config.yaml
n_layer: 10
d_model: 320
n_head: 5
n_kv_head: 5
head_dim: 64
d_mlp: 832
vocab_size: 8192
activation: "swiglu"
norm: "rmsnorm"
norm_place: "pre"
norm_eps: 1e-05
positions: "rope"
rope_base: 10000.0
rope_fraction: 1.0
qk_norm: false
attn_scale: 0.125
bias: "none"
tie_embeddings: false
parallel_block: false
init: "uniform"
init_std_qkv: 0.0288
init_std_o: 0.0357
init_std_up: 0.0412
init_std_down: 0.0412
optimizer: "soap_variant"
lr: 0.00952
weight_decay: 0.0
lr_head: 0.0072
grad_clip: 2.0
warmup_steps: 200
schedule: "wsd"
decay_fraction: 1.0
decay_shape: "cos"
final_lr_fraction: 0.05
batch_tokens: [131072, 262144, 393216]
seq_len: 768
doc_mask: true
train_tokens: 818200000
steps: 3431
dataset: "wikipedia_en"
Each number is 500 + 50 x the weight over its row's rms, rounded and kept within 0 to 999. Layers, rows and columns count from 0. Numbers have three digits each. The size before them is the row's rms in percent of the matrix's.

# gate: layer 4 MLP gate, 832x320, rms 0.0409, rows 127-137, columns 80-159
# up: layer 4 MLP up, 832x320, rms 0.0415, rows 127-137, columns 80-159
# down: layer 4 MLP down (transposed), 832x320, rms 0.0412, rows 127-137, columns 80-159
gate127 105:502516489484492471497436542516493438440447442440475373468510495505467418518569484483521472404454468494529558407479397544470474496495545543516460519445634439523489459495485542505499556546506460454471539560590487501375546456498374435476441444
up127 107:505511511550528524540428511607520506446489493481531518397481533556500482550513589495562587552536509499431558476500514503470525506493458463354429479534559487419442508443414454508507540563489536598523446536510566531599546474500535506434608509
down127 102:484489448494508529460462402548513505435590487542454581503554535486482530475542613498497516446518531488480495511486536410514525504459551490497446552496493505476487503507492529475474440569518437629511392501446561562419515432529495412487544499
gate128 096:505359505478444495541438542537497491472383492416599444430539526513474379525477526531599453507456563428491427470474539411551436500501531542509453542487538467514532475554475538456429477430518547590514479514483523502444456461478568477521389554
up128 092:558528512468491472494516511527477541472490487567589552469461455530516432502534577549492457508549532522551527457500539489432531539524485454538510605479557418515448575507464460399521565517514509441447394440462487494503521468604557443525460572
down128 095:544395544518489549433494492443489503481510455523621543441529582469594437457526534532497498518507477511492528522470530471516484543595481515544536464518392478478583489513413523586515513512506528521479468652562470556527466519484473619476435549
gate129 104:477576512508469565549495442498522586441463481516458426507517479436521494521505439519496602556467508503479541539669439489444551543551428461445493468464378455454454529494462496553588448524471503412444538406471462490443508488519567521488482495
up129 099:492534579470473471485512513485504449456651512434566548482429592518504445416501468407531505539365526449500397475620510469523500558480528475473569443611554463408526477527601522503541502507526612472504395437513522434430530490505497486539498604
down129 101:495566552525481531528468496449487479519424415540478552510613426540556478485549525526525573533515503470457519565553508477504486423461440507552516425479502450489513515613513492552571483497456411515486525477514531379523461393474544528495407476
gate130 106:532469531509511527533428522591533594432436449552429550590534521489559455427515446482516494465501474512514501571433483540512520534512500532555495457487451457564592531453428521516616508475469516530488504514560418479512425515458482482497494487
up130 101:448510496491479577471483507460533379501376506531482654511593568490462463478556492398504574462548586480499455547557414500565473393609549537566496515515540523512526492371519505553479454563442460589422459471544469486481489605500462423501425555
down130 103:476587438449500462572510497452500443488496504476438416482528524457493473502574642519499529531515550510557449547527503484408581643476433504460550529506562585471387529478524499500366456610431513518482487413595463438475557549560480503497458475
gate131 098:563515508525471556460461518478532510443471480452437542548480531485510534560431480545552531420497545401508542535495474506451512481477461536516509606471480502525498489438553492462530499552457471453583524474533438567423543545583499512441518482
up131 096:435493592498515494515380554504487548575468563462420563556498470448499502436553503591559427432514524549528498408415453581394443460473540577482536546614550441498525530473516450572515490533459493435497453551615517545471490464486423489461522475
down131 100:359499583492434457496458460424523483547575550451527466552482468462526518471390551391525452562415532435518459440460475516416463598538510525459509475435428453435606534459510593540430492540391444470490546545541482540553479465531523525603474470
gate132 111:574586466520568546495562429533443515458449475501560531531440441447435502588552479397432520601475463547568531515532499466502635448482458557386526403480383544393361447559504507514626578505490553506521499503444578516480494518480529471500554464
up132 096:529518484494530487504574467652424550516483515509465505565449587506446543503529443485476505561547512478560543553563532461558547497406477480451573509651497497479512464442465524502551493563564573559594486502443495463418498520514602562520508495
down132 097:490445535456449477500431547372557486495505558481475498418575467465532414500478512553486522441486481530495472486519454525498433499608528508619425538404530452566622538484518464507392440432532358516468492488493494466560533484563410511443460523
gate133 106:487560450507506528455553497465451486441459508492503524588559524486573489506539493521605510473523629527481633497493538570470446538518482474452468566478515453513507491408534474492511449444479480368602465524536580525526503514527612516385540461
up133 106:469468464502469433508491485518532547472501587549501582444542501485448442470539542522399536445467517479460599470513580509521469528563570497467481542536543561470526457489454476471492475544416469456449449527409498526571455521559495534484507467
down133 109:466589530533500604410452581548503588446436487482487539464565521542433518571609486460416530400516447518443507458507562462485526459514561515607529503500541508490528471510471532544506409474458470428448497531482476519559471526544380584520518523
gate134 091:570494496526536515493502486497411431439489481475530516469486551519368488477508453512592504477473517599394480464500422480512547537519505492601501481434534504557587498574464499595420448473542506380487499513553575576433434563475534516529452492
up134 094:513470525496379510438562545507484532488629513450448361569349498513436527553408490449408484488508463587524538550461494467545530550566503435448541532558479527489511530559433496463478584465553605588518565492436483507414538504550483488534563484
down134 104:578448466567418542400476555511482555483492505400507470494440554459480472549444514541607460583469524517453532519570547479481613520453483484491453466509510452544440493528489532499415514557398513442542507535535459582555547492450455585519499515
gate135 106:479504505565416462491516513479595525512423501503419550471484517495488446438624463504513531441492476454473447486487455554534547480410544467592492522448423626470564532484488491482502499473501503612492432522471626470540525476501527478492505483
up135 104:467509428461463503592445429549486552503564568412540476546455491509481497519509476464482465470486445451538508425478527492471560486468493369473497539472406541577499490509487423515582539531481436514552533469436500590548539544537447486554493577
down135 106:465510537508483528566484516577509478441508531387546501434489587528523497572597473560491523456544523474496489480499402502488538562512570431472480518515513465549554501521517461508553528566463442480498571571398434458592529504480513474542506569
gate136 095:558464407526597423447451539462484511508525506461533431506542407515474510514571468478515487469433550522540519510380604484465486512539480477509468598461448464516464507501500537419539472485475559536511447590522460459449594550508497506503497445
up136 092:490458490533469581504560499493487483520548565555414563478479612527523574566462422547492457444512457457574508490521422495415549549551577407419441602498518503528425558512492519529587510471559465385568492449486437526476593570428517533558563601
down136 087:490461483607527566437498540545538493578508548545461484485485524535511505498512556554612526439481546488485566508489491559534528411519448551572480457458503551500536533528405525531519511513449560490431546456526483418456473431533558523467464555
gate137 094:427582457503445585494480517520583473520570508515513454479453496540461469642449508451449566545482555542444561544501422368539472569510496484468507500440426516401578554509356491517521551491405501498545582481412550533516493493479517498549565478
up137 098:580571464488509543559518467580509539412466428399514511522596468529505400508500539553544455387448482448535546539490475598600497464544615507491494528524491536475427442487533488445566523430532455524487542467520502519519534458555527485406535500
down137 102:473484536423507483527509496549587571531496569509443537471571454433495500481483528480511542446494406499526593517539444454546482456522505511416491505497520478425526446572463468414510523471626489495487531505559425515416513453541504434445485417